Part of a small language model's weights: RMSNorm before each block, 135M tokens.
Each number is 128 + 32 x the weight over its row's rms, rounded and kept within 0 to 255. Layers, rows and columns count from 0. Numbers have three digits each. The size before them is the row's rms in percent of the matrix's.

# down: layer 5 MLP down (transposed), 256x64, rms 0.206, rows 247-255, columns 0-63
# up: layer 5 MLP up, 256x64, rms 0.192, rows 248-255, columns 0-63
down247 082:176097151115098136133087099148150147107131199122115148051134090167156095107099113175129107126160092120161097155146177111128182061082130149157128172127129165186122151150145144143083163156194131
up248 107:124174129131101105182149170155128147143153138138117097202131110097098149135160085116145104170149147193093183174123135129147126103140132158182118156149127110112147182114157071177106081047105083
down248 099:126137139184152113098106090145135144154160163107159155057136105130157116175106195167106121082133094107180082118143117181164093096105109087128128153078122153163159143111082178142082106122162190
up249 137:088150171073087103138147163145074142161103094136137111164147087176180138153102162098181126145140170111108114155164131117108102117132121112115140099087122136068125089046169193097098094178133118
down249 117:085161199118138105114092096153100111095072117108168097124149129159122091133061164135177185168104185094125135133172157089123112071153138097093149169160138098098138114108166174138087129126176147
up250 097:149161107118128116159120108203097112144148169168085093134140155155090162155076137085189136116141135155087117189116095132161126134174158103126084104121142142215108187141100136099131066136143166
down250 112:109119113121190093181097174160157088098110147098118112127176118119148075150111156115123161075140117126182133161115102111097078096155094081085105125087139138151124185114111207106125161140181181
up251 094:096095220100086102078162137141136089089132145168106135088091143161140091160125184100128121136113064104136119171146090149160120125147135133110112145099108133154076090102151071122049135115076132
down251 089:162110088132121115155184104154142193089187158146161132167133125134113162106125095093106133134127117190135121056110181138085174152136061164126137134154125160108132149169142081172213126126137125
up252 102:154118104081095150139162115162143128176078129082134089128157094096106076142126151129136111124178081112144065105113087196159107098057107102095152091133170120098211108128124126127116183130144147
down252 111:176114130116189153168085119093149145080114114074133156127179168145115127104128081146067138089104090117137136149164140115173083104152072145091136134124133096186113135106147129027127154129145178
up253 091:154185133088080118106122131117143140114085103196173142184104119099107179085096152177066105138102126103184154107128133140133151202160112106107187107100099147164149128124121156174091159080133123
down253 106:106171086115100112175145166158120127147144071174117141095123119135115141119113090103151160097112213173106192171106110135130144093174127133071100130139148098183059082123147134095184146093144147
up254 096:126097141120136103087131184129095057172049181148140134116071098107104124101113139093182117142143078111105092104079135121081147135150109172161100131084108165115093159150100080158088106163164128
down254 076:072103078135073106098143148108108152138162154190153096152085106114129186128085128131130085142177161208164112103081142165172083114147129162201104134094123102153139129070122130117142137127126091
up255 112:104122135157130087170149156096075145157183106137120199119110092120149134142145096105131172149132049154148096125093077113110158145070166129125142155120153149156139036124143121127098113190113071
down255 120:156122130161158153121108126153166101127120129065183192122159141072122134186162143144155147141135100114087077147206108153157107174212166092158131091085142161129155100119135092096115119093130136